config = dict(
    head_dim=32,
    vocab_size=8064,
    schedule='wsd',
)
Each number is 128 + 32 x the weight over its row's rms, rounded and kept within 0 to 255. Layers, rows and columns count from 0. Numbers have three digits each. The size before them is the row's rms in percent of the matrix's.

# layer 3 MLP up, 512x128, rms 0.0751, rows 119-190, columns 64-127
111:121101081101133163142144076112114088127100175137145151114154156148210145187144129100146149119125157119105088101143159129083165103126095164077072105165140152149135192185034199106188147134131167
102:144159076170124150157085169138132124136163162113106140128099084147049155189133150113127150091161180130136122085135123118133142123144127121112182095154141138135142119066136117096141147170108101
098:135104118121119099130075178151176146150117149074121104077136102133071141131170110129116133132099141217131122135120124119103070142136126124106128146075136149166169125079099165079080115106098095
094:112147069122125182145054130104160084137154157085125099078133104157113088143091110141112111095141136143120044132154150113134149187109105136145100141062113171093052072099120145161053178151121120
115:116114127196080122167104152132141087147125203210137117204104129142125103151068149152127110128145120157076152159148113149186064119144179172110104157129140125118120164110128127103147084217127148
098:173123107158165100164151067143179141151119079099135184117095165109173138102139114125122134162134100096184128097154109133146155121130118122133101153194124117124186118090200144212119105128154098
104:149121108116171149074118128100144153116132106164203089159137136127129188128134166133095134151142103144156157123135110163174128142140129180158192110054114133199160087092106133156125121138185132
097:138108147155127136160170069120084162123129094186121072178118145104064137171144124166120137182155083129098088103160178128094134163136075129095155098147161177102142083133141152174131127099069104
088:144183077139175136108154116152121151189123159132173152096147150120142218167119095111073089148085137151102148105159092121190137118095143156069120121201129096121127134118164145140168161096122162
102:110099114104056157164183105164086151097082173154116123106115107152112094078039174146154132103106151141111116125114173082193188146136122084095123157091147103100114104120119162136112139157130098
092:090144138085118207128151130151166123113149125128148123092087171170127119125128101157115135107167119110109160165171092193160147161195117173134066115156128131130115072056125115142153124097150119
114:082107149130107146130132114122186173146132141130100109135124177115170139115157073128169163142180130149116160069126092149181081119113148110111130169176147107106176102157138072068116146116126143
102:131113078087147080165098116199102158111149119156101176090125120103146095163124106177088190212136141098074086091127103132142097081164060078107131151092131126138155100106108156167117140133120123
094:116125130137181035107158118089135083143135155132133151118167172079095104131160222108116087142169145126101141132071197172112106141172129156158184124119144101079097084089100123168126129140084122
105:158205084098161170096119134186116107130111096093084168166160101118119115191175175168149120122155117167158150134170077198098165142177107088093166142116115087153115139091114171176095105190089117
095:147104155168123161110151172146162136094137139121127101115139106118147137101146141172128162092176185151114116143175155133099101164125184149124149132119117157090169118142156146153213114007050126
097:127174131119177111182192136085186066103133122168142143077127174135148138161040100111147163129109145104158145084163095202106116164126108151100140125150158135110211136141153175098135195153161148
092:155133164122112168116105141108168144067121148188119118130168151076091125109094121057124093137122088125155089123073150138109172109133117193107123156102114148120093060148074098140133141085161061
092:152161116115128132125098107155172129139116115129108117044077160142166122109161176104088157130156157110111111195114078084102102102114098123151129107121105142097147153143131080158148145112171171
091:065144130133218118117146171125152166152076125144096146120152169139131168100149157162150111153140095128108122107097109161065143119121073169119129122137150149077131144116033140127156110123068102
093:129185085126106190134104140100078137154139175183158153063147131091136165084103145156108150080139113147180091136118185112157165095123068113083140116118164153173128082142071161107112141148129111
098:161098125130112052101156119112119127105180092148123170140157104150126144105095146126079149130147142181090057145135121112149074155187138085134141133180122122151169082118132107127124094169091123
105:133134112132117125121161164133134143106187159157123135077084173129166140137145108147093081152154091133164099203148120149129126082141128115169083149128147155108110198128135173104095152114086188
114:109058070153078127149115169137091148136134101130116182151123178095064096150093134093149129119157089122204112119124151165138145112132129080174144119100120105128090131126104147078128079099141174
091:172129106142110149141127140115121116117163136124183160104176104173155081076115127179138102113211139119163140184083140154112120137145088134151139166121143099106120210111142136140098086152142142
099:112158086130106183155158129151143131130122111126142189128094115076113148107083166060105151166109116095135129114158130105154140089118167170172109194131096101140074173152100141110153100148122113
099:124102114145118158120115115141098175172173117059128128141171185063094162064123133089186082178065163150144111170119159126124135126153107064129156057162107099153096135126117106110206105180161107
096:144142131074086086107167047179156132141112139085119146163151113160136127108164147140111130141075068116173129129120186178104126138154195107143152064099079108136127126130101221101127095081096075
092:168160097108149155130160079158132099106115127084133098158138094140112123135160141137137104083175135089096072136108121129092126135148144134165130142097093148160085137105136099061115144118143178
095:137109097144181134153115130109140148111140089130078129029187167194134077156124157114117092119191121129121111154158142122102098133100157105085160151174147104090085156138172073127125175157137168
100:127150187088123113168135090134151072144070106110162123130108084058086072129128177088178154092133173135160176160131144158127146161177140051163120167178102161092132161167162129116160155125101107
104:105176134122121133108095154071134165105094167112106161126172128119087103182105145157133081061147110089078090134111081074118126135162198087139144116117183050201141066150099077110190128159138113
094:135126176168148137133112114149185190132112132115113122099143148132117128084165133147058133111155155056130110044132108166179115083128136067184094115054199153189087180036126104133096155076135088
092:185079133149124097097146052178122108142114116133156193075079165092144075142128174101099194072139060128124185135123154124152142142128193153115131174127068057088120107095140130131116136143131133
095:145120119125086172089055166143180170107117143108149086192094102144134068145111104131156101127134163083127092146121155103093074153124189103087128133060078195118155133104132083147170111167135157
105:155171074086153085161080152157049095109172126180106128147103145160113081175126102131122141154186151106120163155094056169090116171191129118153140147083134110108151144150119149114113120118163153
103:152086156130142133084133103062136117083140158161142129191129183153124087149084167129160067079134104110103132156128137102146176078190122101155121134135162150157163110114135146098149158086174151
099:119106141072070096078119147163106151121113142110121134178158118123126087092125094188113123137166090135135099136162096080143163158119138114099170192062120081133093142113124128153147147103098070
104:128073117111145050150140118063142087206114125144120149148129085149134132155103144131151100143102128131143098079091173159124141147038152073106157100132108111088163118103098151159163170082151128
107:155156148161104164091111085104043143102111110074173126159111092090157092160161197043176150113136168149144076099095182096109136131115073063140103107145129137120154096147122134134090162081122117
098:147141093107137133115136155138116138109109149177158171169150180205055122145060133133172073140150166135086113120092078192130133138068133103095152175125150208115183081187051133149109084147149132
101:101136103128114177141209101098136127107119131085127058093122149165070105120132161106115152164134103124159095127139145147171177163119116092143141106160092113150101128058143150106128132073121123
095:129172146179144116139113148150118193141137109151112094089092127099122086167166132099139124147169189103070156117138088097107117107143145083142174104151149122079103100135083195149155170180133102
112:133130135163150111121097126108107151173087115110051164129058142106143158142083120140084135113128122108062104150112124106084183086128125159129115144136195109134096164088129128136160171138180177
105:098123065113148177190164161113145165082126124182069113155152156108133137119117115107121113109153150135105169079175093144141143106124148088111172105143090184082143155123180132153179121138119148
092:130167035128087167078145124194136140063142099164083061194122122114132150110083133173103172082148172141151140125151169100134114131120154116133073105096129087171067151154157152137141110148127128
108:152091132067126128147160133142162132048099160163107108148197112096153161130191071169102075130087138133132173156151140146118110219099096092116149123165125140086147077142129127180123150131151116
101:155132132124119070143100135111109109147147154134158115129126177138137158190155151200086181085111112119073189143155139146132090152139098148069091125149099161188129162088126104109133128113138112
099:130133109166130097157095132084209151125134071100092140135137076154113102104118132153097139120108138180112143114111119114159094079098118093111131157181158179197067145107167133093151145095150091
110:173115151184076155165107111115136083162087113107072141124077107121158153133110121111211110148094158113138128140127098146132174128089161110116128150198102137154116164107131126062089137093118109
094:117119074084102131123202173114096082082092201105148078112106162141140119157117154082097106067124183188113172158131125101092106109116101111136127193100099118144116092156146143083129157146157137
086:129179181122128054074140127153110153157140160161140190084118155104095108100146119139118120147152087162122123113107159167123128121113136083190124083130150062098107127142164153110133193155193151
095:132202108183100093194106099144137135105109131096170108192138123157156166086169120148121161160132113208159143172146111107117116079128190082083126132152153159142093195109174143112137116175161170
106:149156103146081155155140189091104146102133161157062137086159110158068142125106175134165112177096143153144145158086136164100139130142133111111116140117152144139133137155159177123088121110120114
096:077134144113152161130158110115126082100091165164136120098159085118094154164134150126119137152087074137133150036105108174156111129123105100124086101145100106114101162189131161068123049177170091
091:105088114102091172181135154088138168117158141117169115161114143151062090142076088135140095158172125096179141119081067150151169082184178069071161130117068147121103147154122166131150150151089088
089:096130115090063100149100054138193117113102183094071203132096078168112118135154110109114129155119134166060112118150142134146119153054125121114116175089111095156201146078147148102120103080093092
098:086170088088107152159187168190170088126133124138145058149168123099119149201134116101114127157065116137198182086144150117158095135106111151114148134145114116150145107122160117108109145123163101
110:115105104138141102113169075123059122118073171134166089140150141143132201176077087157184130130107083103136146167152120097142152091154174116148157132124131162094137093116120090110172141149062101
097:102068135137121095156118112157133143144120107176113104115162146117119146118144111160187083145106142168120156121169165138124092160095118133123143092114126071118142092160105146140061064099189165
098:124060191139117141121106164103072138145116121097173094123147160081131135117068120109131097087128127137120144121139105144151130125093100123132180192169159153133125149101102088130130102143180118
098:200156141160132132116115186191148090095162079153141169158124111143095164116127133115066101099113116139088129134156119110160100098147178212084063178106135194123167141101139114122168150094103098
105:084168088112151102190135106114112065098122130147141118120094109149110154123064140036142104136098177114096152171141137145033103176130114116135066147134078170132130165102091140167161103099144183
102:106146112071174161148119194198094160182119133082150101133120120109127114117145186137209075087207139098156138127130113106105109129141124114124138099167144110069097152132151083161133109118133133
096:103085145149139140149153087172098104147069172146171148084154165130098109053145167131087109109123170161119099215079115130161131154112116117151124121119134174056105126164114099136093131103091186
096:093123145133181093118141152103176145208107166139154100044144123155160165082148085129118171107150177141172126133131119069181145075168128143130131132124162140117121100123186100152157149167127140
099:094172049114134109114160109140137132153132171114114120083074096126145154136188167124092117093191104120088128101109164097095144095083098128114121094169042125165188126121142138194075148110172153
090:122158113133142130186122082159137087101133178113136138094110112139113192102127195122175127120100147104158128050105136180154153085105100155069130137078101192127145171103058114120075123166060124
109:132107114049137111118102152147107163210133096155129150073088128163119155133132179152102152117122122104079108096118087133163163105121100156139161133126135108138127133116201158090105076142104160
091:143151124165087142137134158160071115167104119155089154137097168150097148151080153135136071077127129123107076124121142127098062095128103107136126149159030173154080113094081099148145135156146128
095:133125159132133092143095074120151162161150171120128166138140082136104144188124106127134106127109149149100088140055135118088088123082134120132181149090134146092148105164178095124144081128105173
101:156123186095106151143060134128155099122092121169126129080073147095122126128074123089107138161074093104137186141136127121063134126119110122056143107127149100100144140115100152095198185131093145
# layer 3 MLP down (transposed), 512x128, rms 0.0749, rows 119-189, columns 64-127
102:140174166071152127117151110132113154137168215096160177115127107089123121149075125136123137152189127150130159066166123168140074161191144141176132142104128088078116061084138132042114084089088064
102:161143112144205118070159125120134141110093113133110138084187148172168145093107093102124111103079058134132115128095043093127137165112104083057103174142121142145168141120132107134159152101126074
100:159071128137103091134165094091131143165128185207119168143101098170149168073111138113083115153212134098165129154100135132193201134135119133109168127172123127077148136084144124132149114104099135
095:134135166102106119133114144167131200147144124179143161137107127165157130140218047112082138126084150105073163188061165168167116072169163146108137164131155140130106112126116169125071122105104136
106:118095143129101146127112157176116097142104128131119145148068156131084140117091148134139099081103084143116124140176073108153102117131172153091153130146134089133101149109109109139124146182101177
093:149152115159100089159135088147192141081126086101109118155159106138124148122160150159144126102126140101115141134142154061117163182113095111139154127142154184104157115088136159122081193092158199
100:089082117131112128089109149162168080128110101135088125203122152129102147114143166073124107089119072128116095094136079164149123162133105210068124118153146144129146195189113124172139129129203143
097:064127123132181105069117116089100079142152140099141130053103143140164125115157177054138076146088182145128158121085151105140150140105104191217146127112093129198160090169082128110116130098140196
095:148096079120123154082080154139137151108162101131147171152057076122096117195176095103118130136128168211153113090144182114135152100142162134184143112147114106112129152133133153110084129153136094
094:126121155194134143174143168129160142125127158109172174128064109083073127118159068129175057125183156124169120131141171121167084183128204180109164135085124110149109082147149101174151083122141192
099:180152146153076111166053138133050121120135148123130138098187070153073122134112109133082124135120125100128091197068188090100102144139119169175120140157103123132118191120107106122136081137059219
114:100123132063137207149121140105084118070144131118106105076156168139180101160135132117140198097101146133075116092172141145145141085089145112136109060158177135097106100111107119080152161178126089
102:157121147105141177167162136114138125175104024118119085165139196141179092117159117124125111133146130178081119115098160068125151179119165205094106109134114099149148100130078144090111206153067087
095:135116175097093193142127160170131152094119106101091096108107107120170170128083077154149137111129118098137105129140112053118158122053139123137139101140118162172112175181110117083113139141127152
103:173179130135162162132152078123101195135154063094107144141132147065127101118133065148109167126104089137130131140080078143085141122183116126110156090087082104117166144090136146042099107145070123
093:107165120076109109158095084133128105151114128144162160130119167127112089178100123098096130154040064136137158124085111144082152117133068103168109159133120142147115119128127161090073138203191113
096:126138078152214124142067143130145084091173186116141148149085160169119113131146162086111087121098098131122138177116151141171122092150201142093150111044108092160139132139146145089173119132162130
091:103139077142107121139143124144168125096167124123166114080098115154145141157163101141141181159122176114122150142144113117154106112134081078156141110166113122112120066128154147070126133145093130
092:113100147111142132136128150067124135118150130086132079146172074133112146155113118151184119143124095146156139074164102138146158173174155135131149145118157108140099082153168238092089142097083136
092:190096122146084107128144081178092137120167125110150139122158156133122072173136123149124170126135148125138128140153152081171153102113124138138127076195113138184095145158148132148108103143146175
096:107069139148156085127131182127145075118102143137124120184110117097120154180148086068158105136112199123100118137116057104114098182122149139152130157106082108100117154136158094115135134092122160
094:102119145162130182120089143091133135134147070098155118104083164133118071147170096183165074052082079129189183080126146159056173106099096108109127073114163151119150113160103116077171139046150166
107:143095092133133110095124108162071155090116139158116151109110160146166092104096092079084103148121091095159144140148174159200153085070136101083108107095092193104107144108129164071132118136104082
113:179129074163093114127084109096138135144111117083099152095103135116124115089066125137071088101124094143164135109088181105108066129210123093159099134094180150145177103164159148150113049090138161
093:078155135085133069124171131156109125090094158075056083101109141111154119137115101113125116120095131108147164060156117148162124144116188114166116094147145156153115087111099076129139155103118120
101:073169109100164108186110108143170106129106112140155105172101128166117062137089211126130117099080114179146114186121117135126191107085148114064074118123147108117166103116072082134150098107186079
101:143187093100157095178139147128130095051101105205150101106097102187142106150156134144082129104165086125115159099091105144148122113106160172059116168113136160079166170113106146217114127093138143
100:131096129155134144117121096123188127104135144102147098108129113062076126147171102106143171113117174069151159119100110114153121126135105157119074104126147053115118174084123113175170111172187124
089:122068194160120083057126126111129178140107123088136113106134165158103090088122114092119110162070060188116172134161140159121167131118082120116097146191124117068188153167075173100125073049159088
100:126136132121104138169141145186160122142133131129144142158108108158072132127119088074095152084072132089143144088135143157137165088192167168167143118129112117162199122169114179108106091138105159
106:100079111185158142165159139144131132169135128066119118110080107176113145163171133160108126134137112174168132128145108162129168101139200124185139172124180147177130118108100164149188043165132156
101:122087112128139139148079130161155090202182079134135186154117129119157123159094140113092127103188128147126110195181099119115119135159189089069138147094122131145166139125129118177167048066124110
101:069106157160141059113191086088082149150094085120093110131101121215182138175108131131144064127152168174150104104115116098164132137103117101141132167172145109072121151074145140150139135164101177
096:099166131126121110122134105192146157147144163116192136075143091107058145154161126126105153156112177117142134115103150067137110163126173104133120183101092159114029112136117080113137095228120114
087:088172113086138072127143112134136071155106151121078154085149174110162172102108150137075141140113098149099136149144094199158172133125072137155148154217168087165136107146083117113081122115153095
102:217127141108088139109149089116182159133174189108193171119113078107114130168131161137106126124113136133201136105166089109165072131169117109121148130155188130141092125133134120121129146134100081
107:160140121116113150124138152157152100090150156107189126132109167126146110118067155156170082124151054168129157137133137163172115063172089106147126120172118134135155075155129114092107183124101175
092:100058119122161123116111141129218176161131133186163138131143112170124132142174105211149147121153143144122092161144170096148128089162140128164102116174142117137165115161126212145080138117083123
103:112200181095114192130130063175089167100165104081147093106128161123165160104153141117122170153170165117155143108124090116190069159135129169159104095122114125127096130104161083099116081179098145
110:151157170112093102051143081080072127087085115055156127106096050085128077174130167162110161164134172156112125163092145162129106111135130124113143145127102139112127085174146128092102072078121077
096:083105111113102116139178122125168129102099122139122134141092113097218099106113133165131179155169101169159137141137179160132176079093162167091158092096119127144130171102128185072139118126084161
098:090118094132126098044119100111134113112098114069157173126126106107140154160123179090141150184135072156149064126120143170162100089157096150142143119141156125148096107105113132110161067159155186
096:127137117115094121068110087123079063143128159162076129122153152132100119078085104126134157087113080144132091105122149134098182116152066129133116175101104136119163121145160099135145118153094113
112:174131106154187103146114106128145108165152144100126124112070135211056138175087151129105069124168150149089090066109130139110141139110117082144168125083159127090157131078125139142157149141159129
109:030173096126138142171136161095135075128179116170198211065123106104124129086109157082176133144112122128152136082109086120116114141165174142185105147116119115139130151136141138136160142132094174
094:190118082162146080118130140130109108062101190126119143094107124105145115120149092096069073115147128133124094161112115124160138121106113106055182125095107116156150117124191076197137127145193138
111:141090123086130132175155130179142128090102114164098127162135137137140128091140051098095106215135140115128126127187120137085080158132140143133133113172133104119106147084143042135104148147184112
103:102099154139124165178130205125209145136131192129115151125112192152193159151128130130105147083170115142146123105208141107099179143133184147156121125169166179124131179125133101129133136168140180
102:113078151131138121168094114065075105122131141097143145133150137169114147125154139135129107118107127142147091083091144148108138133123117160166125095125160117167176113092131147120141178139206097
109:183110124146128120116129059049098127115122126147077095101127120074187120079124127145173063138126094156126136123126124112155163112117154082055151103125176136136123124160127113169196155139094127
092:094120138147228153134104118119128116130153074096157168142126111101134153136158113158140152108133157125158082115120161119158204129162142150161157087147091137150098133175102110105133070126119119
096:151120101120127170146108107081187048150135163081080156156116092114114137143138129139085146120122118153151084135088158188090128149137133156039121201090147200138152153128161156170193103131113116
089:115050126140124181147165120113119170114185082127097106148097096106127094100099100121110133132100140122139122103122127174098121205153092129169091063144093094072073076141111080123141121103068105
108:095145062104172192136141125083141127061068113159088112129131077109147123134095135152129161148119135102117090121096121134064099155135061066213155128164159112141093151144123115137121102088165154
098:171139156117181098161150134084052078102138159201098171096082121120165097144057165155101109184142081158128172098166133136122077123162159128129087104087112121104116088157086148149134186143150179
099:141100157188102156108093134167085185141155148107076128075126073087141124104157145095089195125089147152122073137146145130115074167105129105169089191098181127132139094137139136123113052129129148
098:107090206176143066128164122137162151138115123152088117124186112114049134158167084087118128138149098149111065171155107105108095126068158129151100128138070113083086175166158106188195142092124078
102:134145131079077119129121146085091130118117148076094151151143147061086038102120195148091163109119156094092156170094085114073086155101123155089158110062113113127093132063131086163069107166141115
108:150163165171157109129117084077166221139114056159062144116118111123215098127108132129158130125133146132147114133109108142082187120159170092103171196152127115130146099137094158086133124158098109
097:152172142122198151170157100156133103137153159102113105162144156162139116167140137112172140049096128098109145122082085150093153068102157095090104200111111193145117191107142102163126174133127074
099:137191119156138108123148131126101129111137174134109146139165173095120110164132074163129151145159168074175122134084158057149158112165118070062126128128107169132099133105177125159100169217114132
108:086111142142087101130112112073194117099085181101117082137050156184122138142150127106140109130161146101119140130103082171152171132126113139077105111135192172175113147149146199094151113103158083
105:122035126194125133087130115114090128168155081081200066139133103090147091153168115174081103144138146090103144104064144092194073102100138162207115115107098077081112135104116142128141152171079061
103:125102130104100180154093129133109148116107131125145109125175112117120155121159183134124161113094143108160152159133116101110178128136177137152074109109146128107161087098104110114098118164117092
094:150126129176164123110141186107134101152099121084131122158125065084110058160114090088175073131121124147140086186146142146134208118184111167140144057087068119163186136178075112134150135113125141
101:124103106183130074133105139106112151084136134124128077171191213133073117117131097130127134179148138079120121095126110175133139140084120130142171105092104133117154114060113127141106143138126088
102:117119122112096131107051064073150162160094182175168175133129148119106102113102175114113122095101130151129124118096132121096099128079111074150112121105163067170123176149096147094177107093125129
099:147121048130145097114083147082087131077131129135149094099096111109080083189118087094106096167179150140111137130110124092144173104189092103111079144157140165114122166189142122138111165148107133
105:120104141118101080185173075067182122181121172149137195141086182192134146084100160112126123173148095160145121186110066117119140167130136096132143113117123117154155110124194162067139152183134136
090:097159112086185077125160160083165164115120169118154076100117151134128139156111084119103195124145134124105176097111121118119192123111180149152186110099125102145116145131111086101095131177128098
090:132121169111144158176106148158079050169112099146139079135148146160088171094085150115162141095158043142157116112134116101156200159162147160057112096108165158163142156098131108105113137139171134
# layer 3 MLP gate, 512x128, rms 0.0748, rows 120-190, columns 64-127
107:119159127128104075155136138085116123118133098128153090179096133143160130126121135108144113151137119125147159140143164142163120100126174166120127117138142125104142118083169097160152109127088124
100:065131105083097123143075115151148111170120167136146086161132121183156180119147147141145211082109128135064071176139085156125109150113138147137097123118157114169149182094086141091131118074129106
103:180130124111123141175093084091096171119103129150160170110202141125161141100187136076092144112142138146150119139086170161132139109173111131123107142085180150162157105075130177121123133196140107
093:127146132125108161178178117094146085130131155151087098113186109102147086133144124098095149158119179101144158110109149128148038150138160172127072107111127151080118116133170146136147119152102130
100:123135089097084113137210107147164184090149096126129122138155094148112153130173188119069118090163113111118147073139144122169133141112082136146164137157101152115106115103145212166094148107121136
103:143145128143097123125141109094067146141128120135140113076047099155164163112128078123106091125151192063102092153167166145119138109154136103167080132075117155153081093080191109127109180063190120
101:072183120160110088157180168129101121140114168127108195075146108094139133131141082089107123130126106107125148122080125168136156095198169139122153091149102069139159068119140156160125161130109197
091:155095117130105104119173111133100148114128181144128110162151160114119171184196080138077067108121143094077109074145131185093149144119116111176155101078108142164121108130135150190104078152092162
101:105142117087179147055175121121129085050085124164115077109127079197196099163127123110112146153099149121157115121086073111082125115126101103137131132139134131097148179117158114102100215144149090
102:103132156047144194121177127142164131165178164120132142117130169066178130109170138137134142136194151164129146170200144192132173171124109129122145128131122149139130062134187154147142187119148085
102:089182091136148129183151139083138124043121155094151101111110152150136149167141177126155129107080114121160111138166098094101103146093103133168137114188120133134080096095101174141189120166084095
101:169088176104169125135149128110177121189136070108118125164151128107137142113194120113103087099114109157091165148179132134130150109158141182106062118178112149117073152117112156123080136161149132
092:122168155096128083188092170106115152177194102150120127083104152096111123114066117140155139091109087088113081137056160139191125150113135091137135103137148117084134142167118148061170131151085213
105:133137165067171148139109135191126159136094094087089125120128153109159140195151124162153157201076152123158064164089100123106052151136169111108164093095078094112088128070151101060160172153121142
094:184199151140144149161157125146098097176129144158140152089140115078069123162099102147150092093139160100074116104085146136137102161175123107136103132100077119144106167152142120143149132116113162
105:133148170072104121160172127072136110146160076185113159097142157131191160146078126122115179149167113124112170080162133170057180139080073137061141122146125115104140150135142121152154160166144081
100:125112199136153129126091112121114158163145121161173208144184135137095167108125137101127083152093065167159120163165086123138135126140111070103098176068172099099134172111078098148127134129145124
092:108119100119150103132103160098168225118126104123121122155135172151128163097099125157168084114139141074123112117206094115197211118132167110130078141126174127077132079178146189148133175123109149
101:182099147140098168129155076163110100139127126096110123056140141147109132139125090094128153113118168146095143100072127111185126118109160100101150087164126123134111090160185124114115111148096183
103:212192112114153148127175068153142152143165161112149115079109121115183110116103113153107123109160089098124096105158162126120130109165114178121152128178153139162083095127128051149085122140189158
097:105155134179185091143199137144173165187113100157131166090111173088134106163136094104143141147197133129144151120091175156112109078132143148087078150155120094053180113123142090098124175085148148
101:093132071101084123068148084158094091162103138129126172130102110175139100097146163164081140115101124134147172075159115091115141163098135101112122182090104136115119105067160106120146141098168053
106:188134169127169121122136117122129152159130141120134114113123136156157186111172123145097136154078164101026124096150172131099062143092102118117113057110162132196144109116168128155083065123195142
099:238106150100129182081111136120103121146120157163119128172152131127141158136132121162134146128176079155086055118135117110054139091185110105101185080082125105117161145105106125138138115184117139
104:106097153177089114137111077130087121136074164153066088131075118093125081144064119117113107102054129097104109117171119108149097133143080119153110082155162057123202123132114110162174078096139096
098:144163047089159126116072128179134118084121164173121095084130124208142128085132140143069121080144192100135142162115151163149134096121148165119166154120177146056165147085148155165145140102137139
105:129223125115144160206142152085162161144128175162112146137087149094144138151108124140161093142060136142205087136119105118109170165126132162128069173130134092127076173156115144178130174161127109
094:139102114028136177202122159204133162123092108163111193100166153148143148154157136121123133086135112150105116131127179103161132135145147103099152127126136149148086124137117170128159082154103155
100:147117119122120125109118145118120199152129080145096140067165169081171155149154135166131135136182099165071093184127128087091068117087096110127162106108155142121080129152161096160170167172159147
102:113200159079146100122150052156147099210100150175102148053115103061155134116115145090101193158100178133149097185087145143180126157097097161120118109126087171146128140109100207085088109134143135
092:154126143152087126136172093089130174108111171168085096116139101172079133065192139101144139105049117145093113139115164095119110164081087112148168151174126056137118081138137103150058117140070106
102:137143060151074135097149138097092097166103086125144115072100135103132109126085155114141097132140170140121126128079128151162109114127101162169128167148119119072126173129067111131082143162075134
106:166083151120123125094134091156099136154083134108102167124123134137202115196180171110157164122152088156160131174152145165133170140128121183158125146112138075115168193071105120104104183096114141
090:144122113173123165130152206075151127098123166147115094110159161063035121167108078150157076092099169093113140119111159134087145115148082135106118164105124127124138155146156092115105103139052180
103:175127059124098106140155130135110072064101123120081068114137112154171086133112132147099087122106142069128119148112121136120172095146076125101074170131104127146072127108082116040193122146100145
089:125148102117145125101126052083128145108089153122110145132103109148147104143078136144132131109097186072134130165175097110128184137089130134108089080145120095184097164081158090142139062133171082
087:111163096129134137124123109088116081138143131159100111175139129190149020141078157128104169122128103089143105092146126164127117186116128076143110127091151101133105111077160099104187130139125187
104:100135138108105117127160121183129171073142114096166099119147196116134117113159123122138133145169179112122182106070141139174080153153143200158102146174108138099117096096137115088159073157146165
097:101147159103105109106168118114133187103128089130144134085132085088140032157112112159111152157137130136121137148139105181157139110131137037083155110111167092155136100166141134103111040114124115
103:128142176139111167077124108133088130139126099159153119102115143138103153152134119096131080135142159118097111155089104136056066163123088098111084147102104145090101079150087106183133135138174132
104:139132192118126138082149142180146168123140164095141082196126090145112163145185123159099074138100178161089121113078128102113103180126102156101150108150102132149116127182127092138097111190141087
100:180082094152152157129151075119115126190112142107136151204109096117133077083151164097131182176114100136082068097065112156146099142176132161091145105084160150182109175119062129148091124163141154
103:105150152183116115130107181163133129087161136094142146148065169131153130088149100087087165145121161122218122162145135103105074111153146129186112165113115180161128116104163119159085124105088055
106:189122137139159100137164093079171178092138103088144052072163175096128127112138071115106166119158127169112158075112143097074114113034165150153111068137145145127148101109159116108114178156166144
095:146180143173192117135138122122058075139161154150118128095143178078150111119195136098114090126145125144101093111092093122146154146117086087092182045131099069087174177162102115122100100156168176
091:142087121162121158154149158152105135173119085123103114140119195170110170116130093095136128176116175133108071150183170085132118098137117157082144061182110092173138162131082124092140122144085100
100:141078135123082091105055080104092084183136091182159115113126092184140155111141110154124140131100150123094125120117120154113143135074103120125103147060105137183101126106138160093115127122134114
100:159125180185139131090172133147119125090167112074143187121117150100154164148128108049173093111102163135122093150077168162139087158152082049092089127128136102100133087131179145103128145148153129
109:180104106165166052110153135097166173147098086172129131123126121116107154082117130143138099147156150140113152093153076138151174087103195147086113105139135159149125120122146104152150067130130129
092:046182153106113140165137126140154131090061135160166167101169146128155128143055183083102152149066173121142160171115164056112095065130117116117128134112155089087170084078150120147161149134077113
090:166153118116062104128146142094073108154191058169093147132030105128140113181109115182113078115158117136132117104121163090097082165160184106146125137144150109132118132131115152098134161098116162
102:117049097107125141215178142124141148104090165191135122141130127122139157103133139151131094127120175093140102127090156152130096150139121115137125142144108111100132055104175105114167133143147157
094:208097154152093128151182165107129106151126091177165144170123085171098165150095162142103111186079123150070146088118127120113059158114101082166168125093169122156109120087115149112127164121146182
095:197179154167139131099128097125114096167137103156135159128116124112195187123111084126134141116093071179107113133159173100111106068118142121175122138154151089216175154136109077128102171149136140
100:135179112105095106169230108121182109149107127119172125186130193167134151170101129171125051144162110136111143134093102132145146091111137116076173108174099105144176113139152102130118175133118092
094:044103158175126064144144167127121158158135104167112082115148142076091100135104067138160186144167114158149058137082091095137117127128156154132125071136070141107089119180120101173163163122075096
099:091145148107081122103105116131100150094138177112107098158129159110087089113119163133114140134104101097045174140138093105110101172089083117098101122093135080143144107029103105143088114147102138
104:161116176127139142165115125114081138163173066140085148102088124145106108158094146118099105131189202133159109122101131130142134139125144162100150178092122059173130218121110138109104168099099153
101:126140115135103171095154167131140144125042095091149133079117110133158170091162142094138098100140169125140131123091213127125112128132111127115092104119149100138065147101142082123112086104091113
103:101075136165191139111079141091096129138103084107125169079126153115122133148133131080140173102091128128100106118156126167154058139157151087132137152120173110147120163105151168065143155069139086
110:134128140115165111106103132098151121114165133161167093103156122083095157109095139100162136119117095143141128091117181123146148141125134081118162117120080115074149162104142076149092080182125169
113:139153121137162083121144147142125121128132112108160115143131088151201150095145122155177213218151109156133139128098149080147153136153148176062132083125151134123152117107135066141106133143074132
098:098151124122078045108089127155104139100125171112074120121141119094108137081116132126056169076045145144160150118166097089150119104076163086189086090139139108122171077097147119180137145140157104
100:125153159062093136137145089137169188072146110146080149081125160067140222142095125072140147111109180116111129088104099115135107143102194096131149177154133161139093137111171107129125105151143092
110:108154138138113051126154123128143154149137119147096107167112118110133085095125147146087112176156160102125120091077075122101108125116130171122148094154143151089189088081135138095049099106111119
100:177087164052091185162095080111142156170080164090098171101119122110120094111147088108065178132119129164114096150105151097137199131136103135159142175138191065186091171144104186142128098069136120
105:164142112132131119122165161162165076102143126120120114148154125132156156117140141117126117118055148104144108097163121171169133137144143201115150119148137144157144042114094113117171027150188087
098:064098114069105090155162117169074118173041104141100170104189157132105196103094113137137152208092192141099156126189116127101161117141103173071189100123168153126154124113116121090076129114089120
095:167144115076119126142202140149132105098167179166141114123117185062113139171085120135130119106120068152145173116085121135145185160131157148179143142074132098219095161116093148138084121138112081
097:076197170145103069142125149149117096137131189094081105116105130116175065148165084067142040118165196093220097157120150117179087171136151090124105113119195132146158152103126122107118115151158130
109:155131149124112109160123111090145119114132064152147128144129095170108183161144119089172100100121180110143106173157115138081121119132101123125158201113178158173081108076096119119154191107118106